config = dict(
    n_layer=8,
    d_model=256,
    n_head=4,
    n_kv_head=4,
    head_dim=64,
    d_mlp=896,
    vocab_size=2048,
    activation='gelu',
    norm='rmsnorm',
    norm_place='pre',
    norm_eps=1e-06,
    positions='rope',
    rope_base=10000.0,
    rope_fraction=0.25,
    qk_norm=False,
    attn_scale=0.125,
    bias='all',
    tie_embeddings=False,
    parallel_block=True,
    init='normal',
    init_std_qkv=0.0228,
    init_std_o=0.0,
    init_std_up=0.0228,
    init_std_down=0.0,
    optimizer='adamw',
    lr=0.000883,
    beta1=0.95,
    beta2=0.95,
    weight_decay=0.13,
    lr_head=0.00474,
    grad_clip=0.5,
    warmup_steps=211,
    schedule='wsd',
    decay_fraction=1.0,
    decay_shape='exp',
    final_lr_fraction=0.1,
    batch_tokens=16384,
    seq_len=1024,
    doc_mask=True,
    z_loss=1e-05,
    train_tokens=151900000,
    steps=9272,
    dataset='wikipedia_en',
)
Each number is 500 + 25 x the weight over its row's rms, rounded and kept within 0 to 999. Layers, rows and columns count from 0. Numbers have three digits each. The size before them is the row's rms in percent of the matrix's.

# layer 4 MLP down (transposed), 896x256, rms 0.0279, rows 555-661, columns 192-255
107:521542533536498513540530493494484487485479508524506499517513530521524521526483492462483490504522507484495525518498500434537507484531514523519499524500479500504508484474475486471486559560505516
096:500542554477458490521498482508488495548488504545466507531510479485475489476528515530482484440530524500482524493487489505502478501452486512477530505502507482456502534513534488519489452495541502
094:498507487531475514485537551488502514479492502478488468534517503454489527509491492467550488483528470494455532489531531490497465484502494519481451518508500496487505505563503444509515498518462528
099:505462479498484525519541554470487476513503498517485571485492521528508521477514482510515513518518486468502525489521464492522544457546529532538480522500489524498542517512508460487511486522477456
092:549493516496487515497475532473481462538573481516506521481508499531493493490444488519528514492517523501469491480547506522481490481488503494504487502487493512499572518493515498510485562476486495
103:548535524516486464551500477469494492503504479518480533529483472497489516490514477517516469500501510481518515459521481539489492491486463514498471487509521511507503533494478502484521476509521509
076:498506474551518526500498492496528475503531523502518501513505466510494486488504535537508502532497514455493512472499530507528522517534494503464501488505450494539480479485439474531475507480547527
092:543473520518476508541532498481498509515500521472478531503506475475484522502496485476468519530528488518442533488511474507509533462512515485499507442538469483526529494475491565491549507491467487
103:521539494492469530473489512501479470488518490487523494535519476519488520497547522463495466485472483520482491478457517508508470515464549476539464515497483504496493497523494476514537492469522515
121:488504466482498535479516502521497497481498500520560505475518515446500533490460495503454469537484515494470516495534548536465543539493496480491479499490474480527525482516480498478520486478511446
080:475460509469533514499521509503548505511444515488513509507489533529495480489496526490499458493504503489502508477497502547499487453477526495550488510486520478519442471501542505495516455501449531
105:504518527462444483518511484546502512518532510487515489470520491511514522514477485494473499478543496523456502492516462497508539516487507526450487475521494498481452525511458503491520443488530526
102:409509542479499557482513480505544446471479498517510509509466500496478528532501495502472507507479502460486516506494516503509535486455536512515495492517519447495470478508499491518512502467505493
098:489527523498478537507520504549490438551482524512538488503493481515515458471491501530515484499522526472469487508482456465482473473550510485526486481480436481477508497501493525496519476477518509
102:447508527494488523484477521465478462527520485491502490484511521474526505489497516465494487522471508427503504477500515503500519443546551552493480525511523481501486504465510487485483536461549441
079:523469513456558514498484533441556492466511493480483538486509521498530507488500510537470503513518521542497487490529506486538480489480488491533517529547495459472494496508488482468491489510456484
113:496527520515506482512447508471519493483508495527560477478478476511496514470503454499486455516477473542473502494512492498534470479502497481468584512491568485509500510515519482522511487507513503
097:504551504494515512505517510516516511557531512483490506478495458517511501493509516509526494487472518511523497475502534502515506520454478533522516491427487476495502520518465456497520490507487536
098:459487462484528505519478479523482445516499506504497507542488503532474503473476525488498538519455474455557532503510511496514529525513450502464537493538463496507518491480501500481485520469544467
092:499518476522486500561478491491551516507512521538526515479517524546532511493475545508494513488499477505474505521493528505522501553512495563565500509471503452482514495451496523474474488513506436
101:479470528519499502489515488488440510507516512480475486495515493492511496516513520472483517462488549499496510511526483516498521422517519535512516492472473517478470493538496491492546511497494471
105:547469491526499480545522500488507492509512502510480513484476469485522464518541506542525464529478480477493472452556480535507513496520482535503507495493514501490498540525515461458514541509481546
090:527478520538517519465532511508543476514500511486533524513531488543476490510488490494488503490521484524478489516465473522480535494497494548486534485457505506546458492511488516486508519522427478
114:490535495485461517553493490498522484521535542500490487491471478470470478508476525520527486467448517436519513510546512481462476521473517470482511522502521492523478482484514483506515455523484539
085:505567549507463469451496485505511521538476502512479491501516490519465456505461467505526479491458483501441493499509525502480520507516456498539477534500543538513548502467495457486482524523557476
096:480488533517534496509464537483498491492501498472514477482494500526500475475478459541439535539482514543487497481552466493539460444510523529453491509541519493532469455494464542484504460506506524
103:514455466502528521463528474494467480521509484513480529465520493550481509505526472479516504528534496501490517508445494507507483523492505496538497524500476518455543504449533466462479536472451489
105:487526521512466516484500515493515516516496459454502550477505483472478521491493495495533516514498505494462588497508472469536496492521504502491502520532500536500512521483473501465515452473483517
102:495494520468458489511520503512467505540479493489468479488469481502471502493598528499511515481532535532489533482507483526515471513551530485514468483504452521533489507530496484501487484496480484
098:533512478499505506478493544491533482493510471499470481515499496469491489510543489477549515509503491491505509477506428513501496493562517434513515512536514492485509514479507492508466478466480517
110:508505530531510448495497535487493497500516487520498459489485462488492520446500472492540492504531503523523513547482520555490487509519503463499542527498509515501474435509488537486528493466528466
096:530501495510543457508456506508530514483493497503496491548507517463489478471485498542492467485486528485506529488547451493492499540492449549452515484466527479505517507503481473486514528495476485
084:499557511521452485527474502491501477514519508523516522493490526476520523479479502546445460524539480498499521501509487505474504491516534527504455503507505496487526502539505502509468491512517487
102:494522493548509492533453503470511532513470467512519504470468516492535528494513456479497512487504493470493536500485482470505473491478519476486495479490530489524500515547478539508493527500516475
105:550509503477471488452460488471490441507539472452531500496489516507490478497518513454539495496526476526481523552467501482480480523480527522543478495456516562482536476500499497469516505515503511
092:520488501544513499514499482535489495514537465492454499454481507538537538531459535519534531512503479521502518519534502463515485516483489555475490484502445489515526483495500506491507516468492494
083:546518494537514508512480468498515498535511503512527523511515462509488534473501531482499526519475501529479511487500493477519499528471448497463498505470554509509497540470530508491518550514509493
096:482510468497485490469477525489491477522467492496447529489502468533518504525537490464479505478466504491529490497513499490492496483460497467528526479478516477512511463440464524517488520466501478
105:498481566490506487491518495517502493470498467480467491444512476449504481562479522462487504506496528513480507504510512511518465531528493505489500509524522491547507501489513503485487463519466502
118:488466501508502448535516539506502490485438527474548448526503480504516505489488512471493459496476482510437543521535497517501495500556489549550522527497491438534512467472503489508476514488502492
087:508439531518534508536504545459455535483559515481477480489505505531522524529484491498517560513536492485523484493469509469506501455474504487566497466444456477492466456476475516515502467462501497
101:411490476453512536483473500505493533472488461489492511524484501519481505528449489479514454491537502518464521495539472464458514519493496534449533463498527515493548511521509480517508511531499525
113:493550547533498465508496516490474550475474477482532509532525506552491467511499511501458490459521474497523460465484470484503462490524499503522489487510504526509498512498420501454503484499487475
106:496538506496474490495547522531514512472492485473444520485467533525484473503478495467467489498511498536472503509541515439498499507491515476477502480490502464534507528482513505479470490543495461
078:466512441535520505495496517492455489487506458480489487469517470543489525528494509483475500484500511465495493494567445522521456457563495479516462492503469510534546500503468471487492518497550474
085:502491502540489452535515492497481521492470489513498481461494535576515481560490492503501469520474537469504505480515496509541467500487494522518518509470500475457456514469484492504491474470509509
102:507519491516486525473516485467472494497550499525463546476537541548488503500495507480471496487514540477487504528495488510491529497469516516499508490499518517517498483504440509509497473525492526
094:505516492486512519470492490531459481506521553519473548436557505525487478483474494486490496568458511456507480521499497496518489481542493527471522500462514489496488512479480476486457481475513512
104:547524502464475517558529509522441500556481509452467487474511498517504493484504473510523524532490505552505464492529507466502472485492517492498545505489482478496487510477517488480491470529471472
099:479490516514503506505465517514500464527500521539478550466487480510479477520463497530500539487498503487527488488505489464492532513515501493488497518477483503477514509470510505442485484494489493
095:490500456554468499524471496514504469483516469548478489521479487507532511487489515546504528495513548447517534529545481514492476467514485539446486496490447498508523498543492519497479537534451535
095:488465475556516557529490523472478502498495521541535535500502519470493503512464500482527488479489502499523490503521465489503570498485468470475499502501509528493530514507523489505499486493542506
076:475487484489467488535503507513532505479460527552500476527455503519505526505447537502481505499478508460490503490468505513525508478541483521521481503512490445517537490495474475517509496461497511
095:459530517485513515495526542559500551475494496496499525532530515539481521509502493448527514497505463517490496526487502465489515486524525517475523515472468477504528500500489492515486515494511498
105:479462488530498533529480502514493545466506471538462482488488511536496469489473561497488480462478531551471507524494480531502526525439441519512471510508520480520532475456508541488478508480527482
120:484474500501492465526528505479507488482525537516507494488503492463509529473524493515519450496464505522460485520510500464521476513527500511534489478487471513474525499486476485490510527467509475
088:500495531516480500505497533514459486510527492472491513512526508523518503506487521509498521552538498480461489445546514495508492498472483502535457476464527478521481483494534472507490513520525502
103:525466493513466475488470493519511492517478502479482499506470485508475499497523503488576517501539491493462577463485514473493517503525526509528520481501486498502491506490507501485528503487491471
107:521474508528484524501542495473505539530491467482456487455483523474446489528498473501521516514524479510508509481504497519496522525499452545489482511491488471521496515493506526511493488502485520
101:507567514487492513502547519527497475534494507503483525513500530511494465474551490498530486522492482525462487487515508486531515481521527501525486522489509496490499519485491431492501476536514548
116:506513477489476444506480535485520476480488512490518473506503470508445486493520468466485489510510513511530527473460505489472503535490501429483525488504539407460519508506501491481483536479488478
092:498542510523508537517511506491452480499521521457502498533502506479498480527506505510498501510456540478506484511507503485496501490504531519475490528489490516472488543470497501551527474521471530
089:543483531502516514517503472508473441468529468511490511459532533523493575501473505506483561487480486554544503492512491489508509503503514538528499507515484484500492514485560512461487472453439520
101:515481501511500510536511471535497525527469581477501510506484522483470515489450505491450532478455481481539475511453513488466523474525502547487493482469488459496534500539491505513514511513504500
099:476512482494500487510527509498491483478518525496495552459525499454498510521516552508535481484439520485497472515541506522513527531517490452484485517486512487530509537506524525525472512471464498
092:537483540519488528496499497483499525519509495493520542522533515532516493473464518487547502514553472498489509485526473484528492509497493500519505495454522500480506484461548492494508503467478536
106:479504516485495517459497471512519458492494512497508495512541509519518468519510486506515495478545495559483508463468436543475501478518526497497514496497463542480530534485504513496507495470497527
090:535519510457505510496555479523524513520487490492495473577512480508500541473509467505437524512557528517515488534511505491477553494561486464520524520529524527537515484487512474512546477461539456
088:478529513513482527461488526479521499536495563522532489471503513496486493523514547578487474493469520533479474518486515474521469505516483541530490481523500493541469487485538511504553491539506513
118:525526526499503490511507488509493511496472525463500486487523497566466453521503536544546516548505489526470504475463501524483562487448542509501506506503517469516488526506502519461539506473516526
103:513561520497485510541499466482479470529508481510484501471540507464516544471494546480512508490487497500485508534496447476519516497514475524542470525444504517474519499491521450530467507474501500
105:507502515514473487459517497532506501498509483479491511457506494486465477478461486496469499489519551539501485471492532503487445526533499512505531463476526479517532483541489529524531513508496467
095:476497490556483442549526499522530513475523535498541476521454469515519500494493512485541495545453512497500506483459487469496525492518514510479513474474518458501513494512531448494522520496521486
112:535458475537498544518431492450468503524497540491516446526497472524520509508481505489482475525440503498518487501474502536477537500509511538501538478480467506509477484546503488506501541485466466
088:472489494510510491490497533505516502495514487521484521479502481539493486546543525496547534481452517503471487521493499497536488494529535525497498494509464504435479484507538528477481517497469453
105:554494509514505456521499467576505493534503526464515537477496516522520499490513499485556495519509507523493491504493494491498508482517504512543510530465486539471519489474515475464489505470486528
092:502468460510507496512503515502524510515473509543458469500492531528482427492498482523515501497471502476514461488526480446535483494472518491470474496537454434482531485480558454496483454460538510
091:530471479526524526512491517485469477509499526524510516514463492543493509527508541510520513509474472539501465484534493530478498503514504520509502520524474509472448470474490473454516513476443490
104:498477553499460520522501513496518522512583501523488455430485519528519473475504518526484531465521486490472506494504476485511471528510481490510530531523469508494461509484507504484534496479494531
112:497526463492524489485498535508498484457486495499497481490485468509504475512526496475454488506496474517457462490561531477507516514486540520500539494481479478481504500501432474497530504476517491
094:503466496500497452496510513506538524477502521473479523477521524497504476528521483471473537515487535457526502486528520508502515484489509490505496496522528485477554495490490510491483498515502474
104:504523535515488502511505547449486475539506503516502541482525491507477517512464540533510510546508508540490493541493485502488468495465470506549512504500498479537538534529468527521483519527434499
097:461484537461515487483496481463528523500461481447520476510516450483476494494495512465478494485521490465497462530474472497447490463544525476474464488529515540521449493519528506509504451464463470
112:486535521444455544486531487500494557488500495485471506503528487534485474511558484541500523460535569521549501488473522516495494509493548470520503472489469475549501505509476513531508457508498506
072:478518501484507491491478508507478493551482575479518502504492494553492427487498503499501493522516518512513465466505486483474511443514462471489487488455545491496470485456479573522485469481505529
124:556460512541532507503498492486527487473476517491511476516469494522528531501462500481532469531470476493513494498499529531499513496545532512480546503481478550495507469502513491522487540491453476
092:538485479530507505499491470479453515534534484508477495523445474522469483482506506558543516470509520541482511454498532491482485524519520519499487476507485491466498485446501479501497547490513492
100:445483525484492485448534511475507511468471542513500506516510486445558467475481531491443471492522515537516515499483471456516501450511526477516519472521490490485480498525506497488496477493510494
119:511498461486514500490471499483534536495469488448503472504500479543502541475515543495486471491521541542500496490491513506501487490513522515500456473492518520502496538506483487475465471470447467
109:487477543463515496479492516501504529515536548513497509504500487525528476480513510517481504497506506539523494480471498488510482495431531496490472481504522466482490505480492479526514463500470474
083:490501549544504453499536500488498519500497579509500516539533434534506518497498455488535488547471486485483496423512472497496490447555488541523474473487540516477484469470519515512484480482490477
099:535524522490550533498543490526507505483482496511498549508477528515460519524488488469499510523568484517534497514514516462469491483520495533524513502515531515481522492521519504498527490484523507
099:478495500508496474455512487459511502502506542448535504536490460476511540520527484500476470484440532509492492501549505503472525467473494498539444483522531472455520494491532496485528516469475495
106:508534484511471506507493489487446503481473510449486522459507498514500469519484472494510511522481507506501470524498495495527469469511494516490480514536506532462459524478471485479493522490526532
088:515496520522521515552513520523514521482517536488513516512523502483492470477513542510479484530493506549556507448522476537528478464462498493526497506500549453464468527500513503495482492462452438
096:586545570523495501506556505488484490531522502525491509516542507479521494487493511500495476514512483506472505484544511480501500503496480520461490485490495512486495514536523477465471530521461467
095:514464520535521522520501495457453523551463531508504474505497519487530495500485522549487527530480467501506507443548510483532501464475484493494521492489439476522498487510509487525458501513499521
122:504460545503511525503548486514485520499520497484501475520511470492467532491508522480522482529485541477486510498505458546548532489534536524510445439494509557480528508509516506501480586527507531
090:492472501495470536538518535512489489445517492456485482508482518526476504518520506486489521492531507472470506502515500534491506479516518516519491576518517497529519479526528471510494468497566457
106:457497468513524509556496517504505495497516475501494538546481505514488467551515530502500529450502509499521505505527511500511492520538516513500472514477506478466534493515500503510485445505482506
104:482533495487469482536481507492540496506483471469521472462491482479446517528479474533532516488478509532472520514474481517499475515441534551512525560502543485506507475512530455440489495510544519
093:491504457517474512496483496522474509476476483542475502465461494525483503491494516489536508526537493538472529528491498468541505478529481486530512484519504493530504513513501508482481518508549483
120:462507551521500481469497510562478495513525514499485539488537529549550477491467513535496509494556476525554468526459509478488494519497504449483511499482488478504517483504496559535495495523548500
099:505518496518511480488518479511513435499546498512480473524475507563474518481487510481552511478540491466446524487490512479504449497572508508521527521496482523475530476490522518483497511484507475
113:516542555536516515495547507492503520508457484543498475487479530469523484478521472474466528482508493471466486508540542520502486484457511517514490500512514498484487525505538476493476513490551514
096:499466496502502518517491534517488480524516481457511480572521533469479477509490521560511511490481497486497463465533506524480504501466484459517482470507452521501481542522508495480480534509484489
095:504507526520471546524537544500501494478552512521484471491501486522495460483536490504503517481503499539507533535478508498472460493540471441525501477489477544490518503521520536489452527494541524
# layer 4 MLP up, 896x256, rms 0.0397, rows 556-662, columns 192-255
090:489486464469477555492512536489479474477506520477471508472504499474487427545491515459526548514514468483531449478489528492523541451521547510486507506569523494511483478478504558493511511520471516
093:486469527502512508492461460503485478531474511502502520483455500503496535491493551513500481474460471485471439479475522521541500499532519518458507506524479484503511513500480527505508501487525514
092:522534485508498458449500482503499460529464490525485471475468481440502465527473483504505491519512483511489476493491566526508470517512500456492519472487504507528447497520530464502527541491531484
085:453500469494494525499520488547511554473522502459488499514509483499464506477515505447527498478532467517502487493524526521465465516462529480489540463516573503491482477544514514521506503551534527
106:509520483458500508488470517465531505457489533459543467531523527483574530457486507442479456491484521525542488496482480516502488499493515480462533547520483486522508491506494515557498485500440513
088:506510510459452468461521482487472489502463443512494462485482514518463483504514484488550492491528516501457481492498500480485507516514490497497491549531556496480502526514513517461493499513505506
093:495516515457452483499509476488491506494525480507509476526453509516550527460508523499489428514517524520509505496489508496482506524518483497466538526476509517539462506530507475545486506501564506
098:443522499514485511502483518511487505488486498566453460491515499472474488510473506528485529490487481498516501538499537480489524528521504547508505524525479498491468500503487522485549489498485536
113:544526463451485532482478452525461497535478499488498493494537492486515487458494522496505477536550513491473496502495515551479453528596531452485522522515467534551472537472468505504483519522487556
086:522498495490502490479436496555492482460467481483527472470506451467531514497498539495481484493507498514502474499519520452459477520460457504469472508523479475537497464465494475502524465506493510
114:460516530444505506441501543511444515479522480518510483492500514524525506529471526480522496483505460520489503473489524544499550511545500484470550530486541506488519488512493498538518508511533525
101:533501495457502498498484440521448510496520485504544455482500477475523520444549504563498470497519505534508512533487514494472509514543477501516492478485516525530472544508511485524482510553501496
099:541487513496511524480520516501471466496513476503461521501491492447522521547512506513482466503520520525533476520442510517480472552479476537467507535478449515540522488539511502563476474545507523
109:528515520512508527462525482490523516524477481495506445511495451510532551504520532532510504485509510527481515521529496464496502546494476505502486492507504505483507531521501493517464500496522529
086:524497542526509475501487483517500546456474485509510516482513476466480505522515544506477513487491523518528519497461459460440518497492502549496486522477507519481487531531500508494531480507529493
110:473483499477477507504537517455471489505508564485486499496528502455553489475453516504524505484500521511501521537476524511506486515499560470507514483523497502489512507499483483520509492502494537
095:487529495510512467492501484520482463486508448550527465479489565490547499506492503528453498499522501532524467538459516470472483476531478474493535500529476460502495508531525508509522468534494516
094:465487468534468483479498462526497529486485476490491501482492510447502508477483481509507493529468528531439496509495512513475490530505514472518491497479555506499530502476473495504534469536489529
086:512499511523512501478510484482505496470478455475505466485499497473501507472513505483486477506497524480504537462547502500481466482492517466445496456514514473479501483517489525532547506500497560
097:449499502504509493506515485504489499525517457535531514498510524432508538472520472530514467524547492493526493496501514486500483512542515485481496498489468509549506512486489538544500474527537559
102:441517509487460540484501534536507499560452509553521487527495550501474492502526485484450536453529507499532513526516499473473499486546481494478476481521523480523462472486455470510505483532528504
094:490572475499493470497496524508506501499500501470563489479495481466495505489492517472494491468491557489502500497504509490500512521484475501486469508495541475501571525499495500515474499484515483
112:528520482505498526518501482504445477485454530520490506510497501494519468495537508489488513520538478528495467518483499489484478507532539472493535467506477559523531537487516457491499512486526505
089:467450482465506521521493532548488464464459506496519500521500507497516515488508499525468503526527505470500515517510532497491457495465533494453512459521459466529471476533494478539518520508495513
102:491500456514463555507507466517475477534478509492541445512529516462488488507485495499517420520507498524483503509497525495499521511538487461464500469485518546561474506489498496535460511496488552
103:492539541497495493495472506465490536513499532525519527506443515502490495509510488567506484466460486521500484546507543552458490527503508455513474461481518511453494549495511499487561484536524472
103:512495545526515531490497504508470434525468512562524492576498520488502475500541515517480535439472482512540466517497539538502488497530506528478481496504482499476454500526504501479547509521553485
103:506539474530534549478461489454481475476525490554500520498512561480499500519487497495452515457485486499532444549525537499501525542485451531459532544480473530514509502478477457501505522522542503
101:482520499492489520505517467526531444500477474515499493499484525481522484454524499478511463516487526506511539500480461480503471497497506468491455487461514493489470490518496559538504506507471518
109:480509467482502522530475462474499500496519519509503479487472508433527507508511507502526497473467516451514481500493507495485505516520508476513492491490431517483513535490487474490482517569466467
097:447468482511488529489516479523520510508531489511558501458485491533526496514524500484534514504547508498486519474502506533495515515489498515496493535527509495520500447531528501506518496522471478
090:544496504510501530469525456511501493554491464541488513506476581480494500483464480476538525478489536478511503485493506479538468509499534500478495503485426480494475472495499492502495492515480499
101:493503538488508521524474477523492466511501456503527517499495485425539518487495523514525483519455521506503521505446523528515503467563533445475493485523480505522479462495488508488520508505515476
106:469482548463488524539507510510503529465500495517480495538492531479527506537498513526476481472517524473486522482535500465487529466517475496462537509547507506524488480496467518458504512470523493
089:455505525482460496463481486502504553495483514466526501491523469546512514503512545467458490468512470501502520485530478527500487506492507466500530507548536484481538496478513520513534510501485513
084:486517493451523546437483510511531457507472476500503470483504499510537487520503484468547507503503470466467471526463514544513466519476531515489468464480477540534499509492490509522514491514498460
097:495485507474492524465504522493519471465484526550514479547484526511530488472465515516482499479508482517521466519498528440468472519481509468483510489497539522500491510545487529500529462527518508
107:482522466500496474520478508502548495539510529524492494514502431448522507474554490502484478503525513523489485578492477445459486504503502481512498482464482500500517498484494484514492555480509533
120:458538517487496455479471479524539513494504456543501486498488509516457483506489522486500518496514496512479500511513519512519506535527454500519476535522523547476490510447503527494494488526511518
082:501502484515461496504534466525436481492468491511487501483497510519498528497505476519469461443481521524467504481506458498463485486526505495487494560530553490511477515532538483508560499466451559
097:541513503485475490528489501521509439499496492522447523500479503455526516495507473485455509515480531530517509538470534467473507525521504485518461502515489542508488481518509478490488514511521496
114:481504488504494504485507471553480478494541475513490516518543536516484522522545486511484509432493508517544478471529502515523503488559532534498489510533534528523482501478489494513494512528504514
101:511465496470519515501513481502477534554531507511514502515479496476503488425496500544528495474498484502463517494470478532438526496522517500486472520513517533506531466507472447535493494526556494
085:496499550425498544496511512489506499492531540533530501499501486482524466532532492532535483517532475519534519487470512505457504515507531475486511488527543464492490494497503497473501512511526533
087:458532491501465543514502510526527535519505504499495473514502505515491518493518456526473515473495474523518530490505493463431483499512528481482510440528488482519533484494503526509473481524466504
102:475520518436511476480476520510507517520470447480491491555493451424528506504522526477486486504519491488553473473444525462478493498498509498489496432534529516510489513505488546523505501531510481
097:469541487506456493517477510518545527544481472527482480527497501475515543509519512517516456438482475511519503523520522465513472523517481497492481515537472455486501463514473488530518478497511501
093:485478515504478474489515475516547495458490486560561525511521469502500525508494484494487488478485503471508476512531484562509449515492506527478474449553529453545498486533487537531520522498525554
092:496520449463511482529472481493493529518480501484507496481486491473502517485495539471509498540503511517499507538491487484511502522535519475499482505439468511468522485501458464491472513505510529
092:525509499511513499481527471493527495482506464472514498456530524531451500508516475506493495448527532539513470461467512482499537495484538465527497517475571505497508506518502469528497476511529490
101:487503505485479496496493522467500543502507480504524449473502480502552489436532487478507455533499450511496526538494492528493484529493496521493479496522507500491517514535494511502500504506477515
082:447499481489465521469470508431487505516490480505481513509483500514492516470544488501503499492470470482441503505489515498444506498511485452479487485508520523435552494554515499474492511508517491
091:479495464533483548494507515490502463481518491522532490507443495474498484502488480527473447495489540505485508512471532544508477554519513474497491501490508482530488531532465500528513485501497501
099:537518493512518490500520502489486518475496503480504532527511509489491495488535501463496520490528485507546505519524511488476485481507534500471494456547513522467456512500514490490529501531467539
115:505486504519513528476520504512503520539519450500501529561458488442535484459525473533511428472569488534498497517506484493466446502508489513471491542519485515528488515532501515574481473522490528
094:475497516446496515475516507488558490558456526532521484500470499503546517468508481498536475523532475475490503550486520524480465511518504510511535513489486492501469516504473525453492507504499461
112:458476507487516546482511516517520481518530439559521515493506516494532490509479470512460538436516486499504492505507484474542525484546525492486522525524493485498522537497464491507513497517485525
098:526488490505494484480506490536461473504494478490476497487483477501523489521475499509489469504515520517531525495485526489500501494523545499489498491494469543509497521516487460501466516539500525
111:470498483504495514505479531505499437468461450493510489478508511454530484503481474508500539472475472483538505497504483478505531522550495522475531480550486518514519507478526497473487499493482528
107:442504527549518513475513448501481508497484492491515489511501510474532503514503493518514525479509482489488478491500505514463441494549521510505471477503436495497476501465452487567521495536497486
101:458467497489518495508502469518506485480492513460546506463512491475554513479497491468465470527528534533534481470459482535456478514535479456502506511505509525564511487526527510491436504545489485
089:501495458471499491456509515520517515478542490516489474557493482476472503475530510504507485504481480480466501508445515533459491527529496476500497473486479506529512493509473461499514483502531520
104:476526479508509535506478525533514480494473458512522486508492492479478494533549498506510511499500526505491543491509519483465486490540505505498523485477538497481506504475496485502561535503501506
104:496519520460473490520518483502476513498460512497531495523530532510497503525490499504486489494516504522492559478499471509488500493523481530466500516492482522520482485477485469486497492523505505
098:434488448508475531520511459545458448487483502540497483542486528510490561535475542547497533514490468466511477481492461508449518494501496498512517484548502519511549502513516483518541511482492544
108:512538486527490465494517461473504521494470480495466498489481489496500502446512477442515445528532501535493488499467496522506473501548500483496521536500512492530522525508505497544482492497475513
095:482494535486473525492473511506479523466512483490512512469488484513536523537483541497478509499491513525476523473497506507510468537493502528452471483488486497472486513459475513505480481528505491
096:472524508466519518477465527511539526527500504516478494499527526465507524511491470492518477482514494473465501511534498536481517504514545503447509473475538509573549526488497532499499501453507512
113:527496534474516525520513505472517498485503492511487480503513506483527506508503512523440484490494498542550462478512511522519516502565495542468513510508518519461528498512480526499495570524536496
097:452491497485488474522525530508532504466446507529490469539489526481476528514505507499437524464494487511522503549539506451464528527477502529476505452513504430463532454497502526469490493494522502
100:490520505498512527491500477510461497524471497491520514482470554514552522499514493518485475505474459494471511507483493510508537496553472523497461496538506501525502509453491470477515539565523502
096:477498487477469572449512481454437486528516522485503499480510503486514504471547515506484533500481472504514485487512536509472485502492518479483524470559517518500505503479527496514474487506536520
118:464511537505499523496518484529499510500485510495526516510526565500473498457511534522515517493511525533496506489520526468469521489518534494510475501486513531510502448504509524523512479498486540
096:483507475489514493449505432516516529526474493484505489540513492497522506511490517496524528488517500487515512532519481523467530511502471479492490477504485519496536547470483512498469469517499528
108:496507449513510471503480483563473435524486490542479487474508486463516504491514504475473526486466510510513504493501547490472519517521534459488500471510521544486463471509496492566502466463573505
093:474510525453509496514512492469440514503532516526519520474463470501497499494480548474455474517582481477527495526455490542475509505526490553474495521496506515516464500557466473489532511516496504
096:464522495459505541462503513496531492485490497472498491475498490473517462481515480450504520482495521494479507515513518485492500537496538487480493443520535517496565519448452503513489469527515525
100:474480474498510519509535485500494479468500455500539484521505493485493492480506489427474465498525503502507533439457470509474475503525483490486493484533552514494506502487489496495495512513499521
106:499476473483483512462485432520504498452482499501506488481500516485510515501531484527546482485500508520473476509451497547477535493539529477482493488530485491541536513472509488486527516534549573
101:487503499513485573528480513495499522516478449511509492525458492476523492482532498531483471494509448491490519516538487523496522512503485482490512487470467506492528479512486502530534493493487514
096:516453475447510500464478477497484475518492501504516525504480448490532460462524515529502511482530491530475491467489502498486496488506525485472511485488483547508514508498495482538476501508531502
090:511506515500472529509446483507498503480505511532508530499488477520515503532503516493527494477440542509545489472475535491519531539500509517489537505446516489481524497483488518466487553529519506
114:507509475487500477521488519554503429494460489507495484470524493488515548469500530482444526506482475531527486530456509470497515488555494501489492537540531513500455504507514532468509514531495505
078:487503493503491501535497513454544522470498464462502503518496531511528529513501500466487507506490493496513492500496522532455505517490513542529449480507477486491542459592454455489510539485520461
117:485520522443472491464489448491462550500506462498496498487504485499497549446517493546537487496529500511497512524464447499493499510524496504498456477508516531500519489502491508512537486514489518
084:414526474469524527506505503497507540519464467482502469477509465464505537460498454472504495554520468500507533517497495511482487514477486457500502437508502466477510502469495507560506504520455514
102:481533487487489515506503561494488474492532478525507479479498541510490467534491519493506467490487503477507485465470534483506534475544497531492505515495486499501522520478482515490481504534470483
123:484505478450448526471537460526492521469498543485494497466503515461533526472521502499517509511494526478518482477504508570503473526540483516476467500545529514550478495498466498527510478508490525
104:493537479519469529466504477512523465490465494520506462517508470506489479482502513469456499488506471502479489531504474493492493528546488504474474554498515511558483508519526473492521449510531532
087:513511513491506567504487517512444446545542453470509541508498534521559495461555503504455496455536490483513484544523518519516523525509492465492523498495447491499512544497504541518486514512489447
101:522493484461483517489488522498466478483484542531526492479466506497511508480476534494485476508421496510461521513468545506496486491510500493521507522482486509517499481488459437513480507507499462
102:500524491472489468486501467522493505526516424518507530507509487439525481509500507464504502552570534557491506502511532500507469526564521474491493492479469546571494528519512498522435514539488545
097:483533475450502483474501517475514478440506502470490498501495458496527460478516503469483494524521469517481530484522505539485473479498521505499451507504501509480495483494475523502472500571496478
086:487545473512476504426516485506504521525493513475484508534476445500505528529495486515500536483503412497459493528472552503498537514514492488498483491531537512483521479499549469478520511512544529
088:511484498451496553478490507484487473499483533473530527521489529479480555525516480530472499485494539469517507508509515468471506498470520485495482480541492474498544466461444503456527525502463499
092:418498518500482542444501481525528501471515459528512479539486496510481513512493474524478448473538506488487490495501471489464516515506501500461485491566516484497510499511498551448549486505523512
116:466501495492493483467507479478524512513481470500504495549509480483503514439543510508508491499573460516511533526477521480428489532519510524481455468484474477515479528524490523500526469545499470
097:522548469496524488523530487552462472512500497522503515508493474480512521470511513484522497536514506491523529537482526536498504485525518547541483496523462529490489515545472488509546539478479503
106:511500525496492478504508484519478480513496529536477499497484488489492522485485505502513509490537469506500483515547535505455470488530518487487463519519460557511478510494488502501483531493501511
102:506502501544500490469504485483450467533468499532534457536468511496559525428498488508486508486508514496470500541518535441470510548512515505532511514451471519506503524506499503508478504462468527
094:481513538474487519459494482487507502543487507539562496536491540491490499478509472568480492511495497460479503493527580499474491495497560455471538506525499459483526497545458515498549529540504511
120:431494504450500543467474450479474494514503510506512513504476476506482530479507482503500516483507483505458511492453450507506472518495553535497507480510512551489496485490535431475485534465541474
092:467529512512502506502493458478517509505457516451524499492479554507523543488516541468502496513503525497499512515475505492487484488497468517521494491514525494461487543508526476486526476498438497
109:487503507469460484485489437494491502517488511478468504491509509492559546472526491466463500531495497499518491513499477470495497486588509498515486513501492530516471487514500492497515496554453493
088:501538539510491480481506461527542515474467517497512494501456488486513538477508495524522509505489487508508473566456515488522482518524538475478546513527493482474498507547505504480541490482519532
091:492496505529527499464494487480498482507439473511506529470489505467531514448506480483529484467466518478511520475495516521515520498533556525504488479477508485533491497468497518481509501509465508
104:473464489486509504443527482516525512521491484498524455500479474465502569458522460523536496501522501466448498516465493558503470498533517449510456530517550506502504488488429500532533490524518517